Weights of a small transformer language model: a variant of Adam for these matrices.
Each number is 50 + 12 x the weight over its row's rms, rounded and kept within 0 to 99. Layers, rows and columns count from 0. The size before them is the row's rms in percent of the matrix's.

# down: layer 11 MLP down (transposed), 1024x256, rms 0.109, rows 50-149, columns 32-63
# up: layer 11 MLP up, 1024x256, rms 0.119, rows 51-150, columns 32-63
down50 107:52 30 56 33 49 44 63 35 45 52 57 42 38 60 56 64 50 31 26 47 39 50 77 34 42 51 51 20 38 51 57 46
up51 070:68 61 38 27 43 56 64 35 47 61 46 72 43 53 45 52 59 41 56 53 56 55 39 57 51 73 41 56 47 32 39 79
down51 062:37 31 47 38 54 52 62 50 46 37 57 34 37 50 17 57 62 73 66 79 50 26 58 51 56 66 51 43 62 43 51 77
up52 102:44 68 52 41 51 46 61 45 57 41 35 39 57 69 42 63 70 10 45 76 50 62 51 32 69 34 22 43 55 57 80 27
down52 105:44 55 28 30 34 39 60 39 69 40 62 50 63 59 47 51 33 31 64 50 33 47 45 53 38 71 31 43 58 35 50 34
up53 110:68 56 46 34 25 52 68 51 51 72 58 67 37 49 53 51 51 37 50 49 52 38 37 41 32 62 25 53 49 40 42 36
down53 113:62 55 56 62 53 51 71 45 42 40 68 39 43 55 48 55 48 24 56 54 48 82 45 49 39 48 44 48 46 48 72 44
up54 080:52 48 46 50 61 49 36 57 59 30 55 47 30 83 64 45 74 43 51 61 40 58 53 60 74 65 52 57 58 49 62 41
down54 087:32 49 51 59 49 26 40 51 55 43 39 48 43 63 53 51 44 48 30 37 46 32 45 49 63 34 56 42 44 51 57 33
up55 115:51 51 26 55 30 54 65 73 50 65 47 74 49 41 41 43 55 46 66 44 57 63 51 63 35 36 46 32 50 41 57 36
down55 110:35 62 49 47 53 55 44 49 46 60 67 38 39 55 52 22 36 34 73 52 47 50 54 50 46 48 51 83 69 75 77 49
up56 089:52 33 50 37 59 51 48 56 77 50 59 53 48 45 61 26 46 41 49 58 61 51 44 50 55 54 39 59 49 41 24 39
down56 094:56 75 33 57 62 61 55 85 52 74 50 56 46 38 72 68 52 57 68 66 52 43 67 23 43 28 58 45 42 62 47 45
up57 097:62 74 51 41 62 50 22 50 44 49 55 53 40 52 33 67 87 41 62 56 52 39 51 60 65 51 44 45 63 40 43 52
down57 098:45 55 70 57 47 43 50 55 57 37 83 53 42 47 42 39 60 49 72 55 50 34 49 38 61 49 41 47 55 58 58 61
up58 084:60 43 39 49 59 67 59 79 56 43 40 65 58 60 31 34 56 44 65 35 25 55 72 35 40 48 54 39 45 41 51 43
down58 082:64 41 38 46 46 56 66 44 74 32 68 60 45 77 49 63 47 48 46 53 50 53 38 42 39 44 32 48 59 45 56 38
up59 080:51 69 52 63 51 52 35 24 36 41 64 58 61 66 41 50 76 46 61 40 40 63 51 54 34 57 36 61 42 64 39 40
down59 085:58 41 48 59 49 34 59 60 50 32 28 48 55 79 36 43 45 45 46 45 80 56 51 51 49 57 62 58 61 32 58 36
up60 093:51 59 62 48 52 57 47 46 44 77 42 39 47 41 47 39 35 24 71 58 50 48 55 55 49 47 42 57 50 23 22 60
down60 094:69 30 58 56 56 36 57 52 76 57 40 41 59 68 71 45 46 45 35 59 50 51 51 44 63 20 58 58 43 40 29 57
up61 112:64 58 26 45 55 49 30 41 54 76 50 41 36 42 47 60 39 54 43 53 55 44 73 70 47 51 41 69 45 58 36 63
down61 105:62 49 48 58 25 47 47 45 65 36 69 51 54 63 44 54 51 52 47 52 24 60 45 64 46 63 42 33 52 57 46 44
up62 100:46 76 36 32 43 60 41 43 42 83 52 43 36 47 57 73 59 20 67 63 50 41 57 25 58 56 47 39 35 45 43 62
down62 103:40 34 43 46 48 61 67 71 47 52 64 58 60 55 51 48 38 48 19 48 61 30 44 57 49 45 33 47 57 36 53 36
up63 103:41 67 35 55 15 39 62 47 58 69 41 77 48 56 52 62 43 46 46 58 60 43 33 42 39 48 48 48 27 48 46 54
down63 104:54 49 43 44 43 62 60 60 54 49 52 38 52 55 36 30 51 44 73 65 36 42 46 49 42 72 59 45 22 39 27 46
up64 106:48 57 59 47 43 45 55 51 44 84 62 53 47 56 46 55 48 52 52 82 69 53 65 28 54 45 20 43 53 45 58 53
down64 106:32 45 66 39 45 52 47 38 65 48 41 37 45 56 47 78 37 58 60 35 57 44 52 64 58 41 35 45 50 51 34 50
up65 095:59 40 56 39 56 57 67 76 42 61 26 47 53 54 36 54 50 32 52 40 31 49 61 48 45 67 39 51 37 30 59 40
down65 095:72 49 67 66 61 46 47 54 56 49 50 68 45 34 52 43 53 69 35 56 34 36 41 75 41 56 49 43 62 44 58 36
up66 087:64 65 57 55 49 63 60 45 52 50 52 67 47 42 41 61 75 50 47 59 40 47 61 62 43 78 39 19 73 63 42 71
down66 089:50 60 62 63 53 50 59 44 57 37 46 49 54 57 40 56 63 87 42 49 46 33 50 34 41 63 62 61 70 28 67 30
up67 090:49 69 43 47 55 34 41 39 59 49 59 34 43 55 67 43 75 42 64 51 35 62 48 41 41 56 51 64 31 54 31 49
down67 098:40 45 48 34 34 08 42 47 69 55 46 40 40 51 53 47 43 37 53 50 50 31 34 36 39 46 45 63 49 79 34 52
up68 093:39 48 55 55 54 55 45 74 61 49 42 45 56 30 47 38 56 59 46 41 44 51 77 27 59 44 57 35 37 37 36 56
down68 092:39 37 38 38 68 63 65 64 58 35 53 40 34 52 44 52 44 35 45 63 32 49 63 65 64 55 30 46 47 47 40 42
up69 106:66 58 47 27 61 50 45 39 76 36 44 49 64 71 70 55 62 55 34 63 51 67 72 34 52 39 38 22 60 47 36 50
down69 104:65 43 45 53 54 46 19 51 37 46 60 53 46 54 34 67 54 54 47 30 54 58 35 50 56 59 50 52 31 52 75 42
up70 107:61 46 08 52 43 45 36 66 39 40 51 45 60 79 50 46 54 42 70 33 29 64 54 49 67 48 44 61 64 27 45 56
down70 105:60 38 29 53 43 43 66 41 57 61 45 41 59 55 79 39 28 44 50 45 57 69 46 51 63 47 48 39 46 49 61 49
up71 104:54 58 55 42 24 44 54 60 48 59 42 57 48 41 50 25 31 63 60 54 34 32 65 36 49 64 40 55 56 49 46 38
down71 108:64 48 45 32 48 42 39 44 39 52 55 42 64 59 57 64 44 58 37 44 54 33 61 61 47 41 40 50 84 51 47 37
up72 100:75 39 54 56 51 58 52 57 49 38 52 77 48 60 51 49 43 51 49 50 27 55 61 62 45 50 27 36 51 48 44 27
down72 099:34 46 45 29 52 69 43 49 51 56 53 48 54 41 58 46 52 59 32 48 42 41 67 63 66 32 44 43 48 52 39 57
up73 107:78 43 32 47 61 47 56 45 23 51 13 32 41 44 69 65 56 56 83 68 61 58 40 37 59 66 34 40 50 39 39 37
down73 108:43 39 61 47 46 52 56 23 53 55 46 49 42 50 56 63 17 42 74 35 54 61 50 42 53 61 61 17 63 13 38 58
up74 095:45 47 33 69 57 65 49 62 58 55 58 60 62 62 60 55 54 46 49 54 66 35 56 45 62 46 62 60 64 38 32 58
down74 097:61 53 38 51 68 56 55 54 55 58 58 62 71 43 44 42 38 42 27 41 36 27 39 25 51 51 65 69 37 59 52 61
up75 093:53 62 48 39 44 46 54 56 40 36 39 56 66 76 42 38 60 59 66 34 44 70 41 42 72 44 52 60 43 53 59 42
down75 097:39 42 63 54 49 08 51 46 53 31 35 57 48 46 66 49 58 52 48 36 33 40 53 55 40 30 46 51 59 25 54 50
up76 096:54 79 52 56 47 59 40 59 53 46 14 35 45 68 40 39 37 41 69 49 41 35 49 29 44 64 45 77 34 53 74 61
down76 095:55 29 56 63 50 52 55 49 39 46 45 57 63 48 46 45 49 66 42 47 58 26 39 63 41 14 45 73 56 59 28 51
up77 102:43 50 45 49 69 51 37 37 33 43 24 46 57 47 69 85 51 57 54 59 38 36 61 78 43 46 50 60 51 30 25 66
down77 101:48 41 44 56 77 48 61 60 51 54 54 39 69 28 54 39 40 38 31 49 48 46 56 56 46 47 31 70 57 50 55 49
up78 091:58 69 65 61 32 50 70 49 54 70 42 50 38 64 67 36 39 50 70 56 43 55 62 44 72 61 47 49 65 54 52 47
down78 091:54 61 68 42 46 40 75 50 63 45 52 59 40 45 57 64 45 46 61 47 39 35 41 43 61 42 50 49 49 49 69 49
up79 096:40 60 68 49 46 64 52 61 39 57 38 45 62 45 62 41 63 60 52 64 52 64 50 45 48 42 53 32 54 29 48 48
down79 094:29 55 60 46 34 44 44 49 53 84 37 75 56 56 56 41 55 46 46 42 48 60 62 51 48 55 62 67 43 50 62 56
up80 113:57 45 59 43 54 60 36 42 56 33 51 58 53 70 41 52 36 53 63 51 21 45 43 41 51 32 28 50 51 58 66 60
down80 115:42 47 50 36 37 50 65 52 57 50 35 39 47 57 64 53 30 68 44 25 42 35 48 84 54 47 41 45 54 56 47 47
up81 093:57 41 45 46 51 54 55 46 39 65 43 55 72 58 51 47 55 44 46 51 45 69 49 40 58 58 67 50 55 38 67 26
down81 093:46 57 38 44 50 25 63 69 48 52 33 33 55 60 49 57 62 48 14 34 48 55 41 63 36 39 57 39 45 33 59 34
up82 096:54 53 72 65 46 52 49 57 70 44 52 82 42 44 54 67 51 30 75 49 49 70 57 43 64 49 52 26 63 69 51 59
down82 099:61 25 46 83 44 67 57 74 44 50 57 43 62 49 56 60 49 58 58 35 61 38 54 40 64 47 50 45 46 41 21 42
up83 109:64 40 41 52 29 51 51 71 62 53 44 57 47 64 57 54 61 50 71 65 46 65 69 35 53 42 28 22 33 51 40 52
down83 104:68 80 45 50 35 51 47 51 46 32 29 62 43 46 56 19 59 44 30 63 60 47 47 57 59 30 69 47 52 37 58 35
up84 099:55 74 41 45 45 49 52 59 59 56 58 67 43 69 44 72 57 46 72 69 28 39 49 53 51 52 43 68 45 48 30 44
down84 098:38 45 47 36 43 47 39 56 71 59 52 38 48 65 55 40 47 47 64 56 81 43 74 54 68 41 45 32 35 41 50 55
up85 103:62 58 36 34 50 41 46 39 57 51 42 33 40 36 55 58 57 48 55 49 34 59 52 26 44 40 18 53 31 51 57 94
down85 101:55 36 40 26 57 48 42 45 47 58 64 45 55 40 61 40 41 45 53 53 54 63 47 37 63 43 44 58 42 45 54 50
up86 094:43 95 58 37 58 49 59 46 52 39 28 61 39 53 56 55 55 41 49 42 58 50 71 56 70 49 46 39 47 52 54 66
down86 090:50 45 50 21 32 34 53 40 56 63 47 49 39 71 57 56 68 70 54 41 48 64 39 65 38 44 38 59 49 41 45 61
up87 084:45 54 60 73 43 79 60 42 46 62 53 61 70 31 45 69 63 44 57 29 57 60 46 52 38 30 56 45 49 57 35 44
down87 079:55 40 34 66 41 56 58 24 61 71 82 56 53 50 49 51 50 54 65 45 56 52 37 60 32 37 42 47 66 75 42 67
up88 091:59 42 42 52 39 63 44 53 26 81 66 40 54 48 50 50 44 37 50 60 71 51 55 26 37 49 43 46 46 53 43 45
down88 097:52 48 55 51 59 58 60 38 57 66 48 62 66 54 59 64 36 27 34 28 53 63 55 32 39 72 32 41 21 36 45 54
up89 098:56 61 60 48 76 39 53 37 55 41 49 51 42 71 37 62 51 31 64 68 46 62 49 40 68 44 19 31 66 49 59 52
down89 096:60 66 71 51 49 49 51 53 51 50 37 46 28 61 51 63 48 41 83 40 39 36 58 62 37 51 49 40 36 34 50 44
up90 095:60 57 45 28 33 47 48 63 45 53 50 65 39 74 60 41 62 37 43 67 46 41 61 23 51 54 26 55 38 59 43 54
down90 098:47 57 51 68 46 21 64 53 40 41 33 32 42 34 27 51 53 41 62 56 51 55 42 62 51 65 56 43 69 69 69 41
up91 084:78 54 41 46 59 69 35 52 30 64 47 44 33 54 42 48 64 38 50 49 53 65 60 55 58 72 47 52 44 64 40 77
down91 085:35 63 54 46 42 57 60 59 54 49 60 69 42 59 48 55 53 27 60 41 49 49 43 88 68 53 49 41 58 53 63 62
up92 106:44 54 48 35 37 55 42 61 69 39 33 50 50 50 52 56 26 29 54 43 43 51 49 58 68 52 49 60 58 52 52 56
down92 106:36 58 37 73 38 43 59 49 44 80 41 35 66 57 55 35 31 43 55 49 33 64 36 54 52 60 63 49 27 61 51 57
up93 093:50 65 43 34 49 37 61 58 44 43 65 67 27 65 81 51 80 42 45 44 50 40 54 39 56 49 28 39 55 49 48 32
down93 094:54 77 38 47 40 36 76 40 48 57 64 50 62 66 59 43 37 54 49 59 27 31 20 58 47 24 61 26 49 52 63 48
up94 109:51 45 44 47 35 62 18 36 60 71 44 65 50 66 63 56 41 29 47 54 38 71 70 42 69 48 46 53 17 23 36 36
down94 108:71 49 52 40 64 59 78 68 55 56 58 69 37 41 73 66 38 54 22 46 53 67 73 42 42 33 55 74 44 49 49 62
up95 100:44 47 30 33 44 44 41 57 55 72 29 57 33 40 56 54 60 35 45 53 38 40 61 65 39 60 24 43 41 44 63 37
down95 098:46 50 55 28 53 41 42 41 56 47 49 36 37 50 55 70 66 42 44 53 48 44 46 64 64 63 25 46 62 51 50 59
up96 098:66 39 45 26 39 35 44 45 46 72 47 58 49 51 46 53 52 47 58 48 46 54 55 38 68 47 30 63 40 49 42 63
down96 102:62 36 55 52 49 52 40 39 45 58 47 50 77 43 54 55 60 59 70 50 47 50 54 36 63 50 66 41 76 48 57 77
up97 099:51 60 28 66 38 58 30 70 48 50 45 53 55 37 53 59 56 40 46 30 36 59 48 54 37 41 30 50 50 60 18 53
down97 101:53 40 54 61 30 43 44 50 46 41 58 52 31 53 62 31 47 49 54 63 69 42 61 33 37 45 45 47 49 51 38 72
up98 114:50 50 26 39 48 43 62 57 65 27 17 38 30 78 44 46 34 37 75 67 55 65 50 40 31 61 47 64 60 47 45 40
down98 113:44 46 40 71 29 74 33 38 55 68 55 34 64 66 56 39 49 36 61 43 38 52 44 46 39 58 55 52 41 45 60 52
up99 086:65 41 58 55 50 73 36 55 54 44 51 49 51 42 52 59 51 31 43 49 58 68 45 59 71 45 43 43 36 44 68 53
down99 094:52 48 33 72 46 50 58 59 58 68 61 55 54 42 64 58 32 72 28 49 76 49 45 35 47 57 42 33 39 36 32 50
up100 099:68 51 46 59 48 64 54 80 35 57 60 38 39 53 33 46 52 34 78 66 48 31 70 51 28 44 61 40 57 65 68 39
down100 097:33 58 47 64 39 60 70 57 23 53 49 48 50 50 28 47 46 46 39 56 60 19 46 69 30 49 50 46 70 57 30 41
up101 100:76 43 41 46 51 61 37 46 65 38 62 56 35 75 80 47 45 50 56 65 47 33 49 31 46 47 72 51 55 66 43 46
down101 103:50 63 42 46 29 40 64 41 60 53 51 51 42 52 42 47 58 13 44 58 56 84 46 46 59 50 27 52 32 49 57 55
up102 098:36 54 36 44 55 56 56 56 46 46 46 60 54 51 66 48 44 52 50 43 40 52 53 56 34 48 44 37 43 34 69 44
down102 095:41 57 61 23 43 32 54 54 41 35 39 57 49 48 50 65 49 49 46 41 35 52 36 46 52 46 51 54 48 72 25 35
up103 099:56 72 60 36 44 42 53 49 64 27 47 47 38 68 45 60 64 45 49 22 66 60 59 47 31 51 34 55 53 61 28 53
down103 099:63 56 40 38 41 32 68 68 70 51 47 63 55 59 51 47 49 51 57 57 64 50 53 46 58 40 54 43 41 62 51 35
up104 098:49 63 30 70 50 42 57 27 41 66 49 58 56 51 46 49 41 47 50 57 40 86 43 46 61 61 65 46 23 71 59 50
down104 098:59 50 56 46 40 42 61 33 49 58 49 43 41 38 67 65 52 70 52 43 36 45 65 61 50 45 39 55 46 39 65 47
up105 116:54 62 42 35 47 55 37 27 40 56 62 52 44 37 38 49 50 19 66 69 59 41 50 64 59 32 54 37 47 67 72 53
down105 109:59 43 49 53 64 45 54 38 56 53 49 53 50 50 46 42 51 53 52 39 52 62 58 42 44 49 57 50 66 43 49 44
up106 083:59 32 44 69 53 53 12 60 59 47 51 62 42 55 48 55 66 42 39 47 42 80 73 44 56 49 34 52 73 60 23 61
down106 088:46 61 58 42 42 63 52 44 53 40 87 59 34 56 48 47 48 55 49 46 47 60 44 60 59 48 59 60 50 55 47 56
up107 087:61 44 58 67 47 59 63 57 43 39 54 42 53 41 46 40 45 66 53 61 45 57 70 51 47 54 61 46 60 54 49 54
down107 091:50 42 47 52 46 76 58 54 35 43 51 59 41 41 58 60 42 26 41 44 67 44 80 40 50 50 47 63 55 44 50 51
up108 105:52 57 41 28 21 47 51 58 80 73 59 50 50 40 28 65 67 47 51 31 57 60 53 46 67 60 14 40 45 56 65 42
down108 107:53 28 74 50 55 40 32 46 53 41 56 31 40 50 41 53 59 41 34 56 37 28 42 67 40 72 38 53 46 73 67 29
up109 100:35 52 49 39 47 43 45 58 45 73 46 71 63 49 66 39 48 49 51 69 48 44 61 57 62 33 58 38 56 30 50 61
down109 100:49 50 49 63 71 60 56 45 71 42 65 43 73 38 57 43 14 36 58 46 61 59 49 44 59 49 47 59 33 40 38 59
up110 104:40 59 38 60 55 45 42 46 61 30 44 52 42 56 55 43 58 52 36 57 41 57 73 48 41 60 45 62 51 49 11 25
down110 102:54 43 43 45 29 37 61 45 60 46 68 58 49 83 35 55 24 52 46 62 39 45 38 57 52 47 57 38 20 51 34 25
up111 089:38 66 52 28 45 64 26 32 55 72 58 65 57 50 56 67 57 50 55 43 35 36 44 55 25 64 64 41 49 53 39 52
down111 090:73 56 36 58 43 64 25 52 44 68 41 44 39 54 41 44 47 35 55 45 70 45 52 65 52 54 59 45 65 57 51 42
up112 102:56 67 26 42 59 54 73 34 35 60 64 42 35 42 68 38 43 13 53 58 65 56 34 66 50 44 13 53 33 37 33 43
down112 105:56 37 48 50 59 43 73 41 49 55 47 61 27 39 57 61 48 37 57 35 37 40 51 52 58 29 63 22 43 50 59 54
up113 087:63 50 73 58 53 62 41 29 30 62 39 39 45 42 59 62 35 48 54 37 77 45 49 63 51 53 37 30 52 43 46 58
down113 090:43 34 49 58 46 48 37 65 64 67 53 51 52 62 62 29 60 54 61 51 58 50 50 66 39 65 43 48 49 48 40 60
up114 099:47 55 64 45 64 55 33 41 54 66 40 29 25 61 43 45 44 39 56 45 36 56 47 55 52 41 28 45 45 46 59 50
down114 096:35 52 50 52 62 55 54 27 68 53 41 36 52 50 46 51 50 52 50 34 68 60 39 68 27 54 61 37 43 60 57 39
up115 088:57 55 50 77 56 51 41 67 49 60 36 53 37 37 64 44 48 41 36 47 55 53 36 50 50 48 62 59 41 50 39 48
down115 086:64 46 45 57 68 73 33 26 51 52 59 27 66 59 35 58 43 27 35 53 45 59 56 53 43 53 46 56 29 53 44 56
up116 078:51 58 65 54 49 55 39 41 53 53 31 63 42 40 54 58 53 40 75 20 40 50 57 45 60 67 35 54 45 53 59 47
down116 077:46 31 63 41 54 41 51 54 52 64 53 42 48 27 54 59 41 52 41 71 47 41 37 37 49 56 55 45 61 63 39 53
up117 106:46 66 24 41 38 55 25 54 38 41 21 51 52 54 40 52 50 35 58 66 70 45 51 53 37 44 52 64 39 50 39 47
down117 105:68 57 53 48 25 52 64 43 49 49 32 53 39 42 62 64 33 55 56 60 28 57 46 56 60 67 31 40 59 32 76 52
up118 115:53 81 58 42 52 48 49 68 45 52 52 58 58 34 48 44 43 50 76 33 31 42 31 44 41 50 36 53 46 54 28 47
down118 113:51 54 26 57 34 42 53 47 45 57 54 41 36 45 57 59 62 51 40 61 55 68 43 52 46 56 51 64 21 49 45 52
up119 089:60 70 64 48 47 42 41 45 56 64 42 52 45 56 60 55 33 47 55 42 36 33 59 46 61 42 41 59 46 43 64 68
down119 092:36 43 57 49 30 26 63 68 54 37 55 60 47 62 67 45 57 47 42 58 44 54 41 67 48 62 63 48 46 46 46 58
up120 107:44 55 64 47 37 55 46 37 54 59 51 82 45 46 50 69 29 10 39 53 53 57 45 46 46 51 58 29 47 41 46 28
down120 109:63 55 45 61 52 37 24 49 51 29 67 55 53 62 80 61 47 55 56 45 49 58 48 64 43 36 47 67 52 64 41 58
up121 096:58 50 27 48 56 34 53 49 55 73 55 54 54 68 61 63 43 35 56 34 51 56 37 51 66 58 56 48 27 61 52 76
down121 096:64 67 37 37 42 35 55 51 72 55 43 42 63 44 43 67 43 60 47 46 51 58 57 60 50 65 51 45 82 53 61 45
up122 099:47 48 52 64 40 41 34 34 37 56 54 63 36 61 55 60 48 61 39 44 68 33 58 54 44 28 51 38 48 47 54 25
down122 103:61 46 58 60 59 42 63 48 73 61 61 51 72 71 46 57 56 55 36 46 70 73 50 53 34 48 35 51 49 61 25 74
up123 098:52 38 24 52 48 41 55 52 48 70 49 61 27 67 66 42 37 38 47 25 34 40 37 38 43 29 43 36 50 22 33 70
down123 096:37 57 33 52 30 26 57 49 59 59 36 53 35 63 38 48 53 43 46 49 46 52 54 31 45 38 64 52 24 57 57 62
up124 086:47 50 58 62 59 52 45 82 48 53 67 42 47 68 61 60 34 41 44 34 37 58 52 46 58 52 51 46 49 65 49 29
down124 088:49 35 40 42 53 23 54 48 50 48 50 54 50 46 57 52 44 42 46 45 70 37 47 77 44 50 43 66 52 32 41 45
up125 094:65 51 38 40 35 45 47 64 36 57 42 48 66 54 63 55 28 69 57 36 62 86 42 62 54 48 16 62 28 53 42 54
down125 097:63 48 55 48 56 59 60 61 50 45 42 15 56 61 26 65 54 50 58 33 51 23 66 43 51 75 70 50 59 40 56 55
up126 102:56 38 56 58 70 54 23 38 64 45 58 53 35 63 57 51 34 58 61 65 52 44 46 36 48 63 41 72 35 48 38 57
down126 102:50 55 46 58 60 55 49 43 55 37 46 42 59 31 54 34 45 37 46 51 55 34 65 62 55 37 44 61 46 71 54 36
up127 096:77 58 41 33 35 61 47 34 55 52 23 55 66 27 60 50 55 55 65 53 40 45 50 52 58 55 38 47 30 54 38 52
down127 098:67 32 36 30 59 57 46 59 52 48 46 45 43 47 57 35 53 55 67 70 41 45 49 64 60 43 38 57 51 50 47 53
up128 104:47 56 39 37 50 57 48 41 42 42 60 38 36 44 41 60 48 47 67 45 18 36 73 67 63 67 43 50 42 57 58 46
down128 108:41 29 55 45 52 42 62 50 49 41 60 39 30 40 45 60 30 21 53 25 53 44 52 42 40 58 35 65 41 48 31 58
up129 106:70 67 40 62 23 57 58 30 66 57 53 91 50 42 50 72 48 35 60 61 53 32 58 28 19 53 47 50 54 54 23 36
down129 105:47 52 49 54 72 54 71 49 49 56 35 55 38 43 50 15 47 45 45 75 44 37 53 45 40 42 58 45 43 55 45 73
up130 104:47 39 60 49 51 35 68 38 39 70 36 56 44 48 66 57 52 53 40 42 62 70 32 38 49 31 41 38 40 39 54 38
down130 107:60 63 54 34 43 49 74 46 62 52 50 63 48 65 54 48 45 68 59 59 40 59 34 25 33 39 52 31 44 32 52 67
up131 090:67 59 27 35 57 65 30 63 39 59 51 58 52 66 27 62 60 43 47 36 34 50 89 59 28 58 37 29 39 37 53 59
down131 094:62 32 60 41 45 69 47 66 41 55 46 68 54 53 54 32 60 49 40 62 51 43 57 28 49 57 25 39 43 43 44 42
up132 104:55 62 73 50 37 53 50 58 35 71 60 46 61 48 61 38 42 64 59 64 73 88 63 43 67 48 46 62 58 49 59 62
down132 102:44 48 36 63 40 34 31 54 35 35 46 44 52 50 55 71 43 52 71 44 44 72 46 52 56 43 78 36 49 57 33 49
up133 110:45 54 21 64 49 43 43 63 48 47 35 58 43 33 69 64 61 37 27 39 74 67 57 54 37 35 27 63 38 62 47 42
down133 110:50 36 33 32 59 55 64 21 38 66 41 52 41 45 52 46 63 62 41 50 44 59 39 33 61 41 40 30 54 56 60 49
up134 095:50 40 52 39 59 50 38 38 68 45 61 64 52 54 64 32 71 36 45 52 40 56 54 47 66 58 26 29 42 44 24 27
down134 094:47 69 48 60 53 43 67 39 32 54 64 56 51 56 68 48 31 41 42 57 48 65 32 37 60 50 43 41 24 53 53 62
up135 093:55 53 45 61 45 55 40 44 65 49 14 57 45 76 44 57 73 57 69 78 45 56 57 34 38 60 57 55 50 60 30 57
down135 090:24 33 61 50 53 49 46 54 50 54 51 39 55 46 46 46 26 62 37 51 39 31 65 54 70 41 55 54 60 73 50 50
up136 091:65 53 43 34 70 69 27 46 22 50 43 69 53 62 50 55 68 39 40 33 33 83 62 68 46 57 29 35 57 31 32 33
down136 091:45 49 31 53 39 79 41 62 52 69 66 47 51 41 63 40 44 58 61 41 54 54 69 62 51 41 48 38 51 50 46 52
up137 091:59 62 55 29 46 62 23 47 57 65 64 69 45 67 32 55 54 24 75 59 42 46 51 52 44 54 41 47 48 58 58 39
down137 091:44 27 39 39 71 53 33 42 34 48 52 64 44 30 46 39 45 57 57 29 43 46 35 44 54 55 51 38 55 56 43 51
up138 087:66 77 52 43 53 70 22 48 54 45 57 47 38 52 55 55 53 46 44 45 29 66 71 23 44 46 47 60 45 54 53 65
down138 093:40 41 41 41 60 43 53 46 45 69 87 41 52 50 47 52 60 52 55 51 52 45 49 57 60 57 51 45 53 46 48 38
up139 119:62 42 47 58 51 40 50 53 46 45 30 65 32 27 36 53 47 40 58 52 56 60 57 39 40 41 40 63 44 47 37 61
down139 122:31 37 56 67 53 62 45 48 51 58 48 46 82 53 49 49 48 40 23 65 54 41 66 79 64 64 47 76 66 42 57 65
up140 109:51 44 65 48 47 47 66 49 47 63 54 55 40 64 60 50 32 46 32 73 51 65 40 63 86 33 68 51 59 52 61 56
down140 105:40 48 47 42 46 37 46 46 56 34 74 66 66 40 53 32 48 49 36 57 41 88 43 32 24 41 22 29 39 63 56 33
up141 116:75 64 41 44 37 44 43 69 51 42 34 60 45 52 57 36 62 39 50 53 43 55 56 47 69 46 55 35 56 56 56 47
down141 115:55 41 66 39 47 26 64 38 59 44 54 43 32 42 52 41 69 34 48 43 30 47 31 53 55 56 61 52 33 56 25 52
up142 104:50 63 42 62 34 53 45 37 28 43 40 67 55 47 50 66 50 43 41 58 53 53 56 42 39 46 57 51 63 33 49 59
down142 101:20 27 54 61 65 47 61 60 45 61 58 45 54 50 32 52 63 60 58 37 60 42 45 41 59 61 41 61 45 57 42 64
up143 098:60 56 45 34 57 49 44 53 59 55 39 52 61 72 59 53 56 59 40 60 57 63 64 56 58 66 41 49 55 27 41 46
down143 098:48 57 44 59 42 62 48 49 57 61 73 47 33 47 48 44 63 45 57 43 66 53 57 38 37 46 76 66 48 52 62 57
up144 094:47 52 28 28 44 46 42 15 46 52 52 54 48 51 51 49 56 57 48 54 30 31 43 70 34 61 60 60 31 52 57 62
down144 095:58 79 41 32 45 60 64 54 48 60 53 58 42 44 63 61 67 42 57 65 59 42 60 34 64 54 41 49 84 59 48 70
up145 111:51 40 35 21 44 64 48 35 42 60 49 56 42 80 62 31 44 56 56 50 31 77 56 39 58 66 49 72 32 50 63 75
down145 107:47 69 35 39 58 33 44 61 41 54 52 59 32 49 41 33 38 68 57 47 50 37 29 58 58 34 57 64 52 73 70 58
up146 102:45 53 34 50 62 44 38 45 56 55 61 47 41 50 54 52 55 20 52 67 39 43 87 54 27 35 61 52 47 47 35 66
down146 100:59 37 43 55 51 30 50 79 92 55 57 57 56 48 55 41 61 48 60 40 61 47 53 51 44 51 56 71 47 38 32 51
up147 088:45 53 42 26 36 42 35 59 62 42 58 30 27 62 57 60 57 54 66 55 38 42 45 58 41 36 34 56 39 60 49 44
down147 087:47 58 44 46 37 42 39 33 35 48 27 58 48 45 43 44 49 63 41 54 50 42 50 62 36 33 71 60 69 43 69 52
up148 090:46 57 65 55 46 51 28 57 62 43 44 67 33 39 38 57 44 43 35 48 65 79 44 37 62 50 38 50 62 28 40 51
down148 093:32 25 44 59 61 28 49 40 50 61 40 30 38 65 50 63 26 46 65 63 46 46 37 23 75 36 24 42 48 39 53 41
up149 098:45 44 39 33 55 50 55 49 43 34 39 43 43 64 58 35 45 41 49 52 21 71 59 51 63 35 34 59 35 53 51 60
down149 100:49 48 55 29 49 46 68 60 33 64 35 51 55 38 58 65 70 47 73 61 45 73 42 39 45 52 53 37 57 29 53 67
up150 102:49 65 52 85 55 44 43 36 52 62 39 53 62 58 47 35 46 38 58 61 42 69 54 63 73 64 50 52 70 48 23 42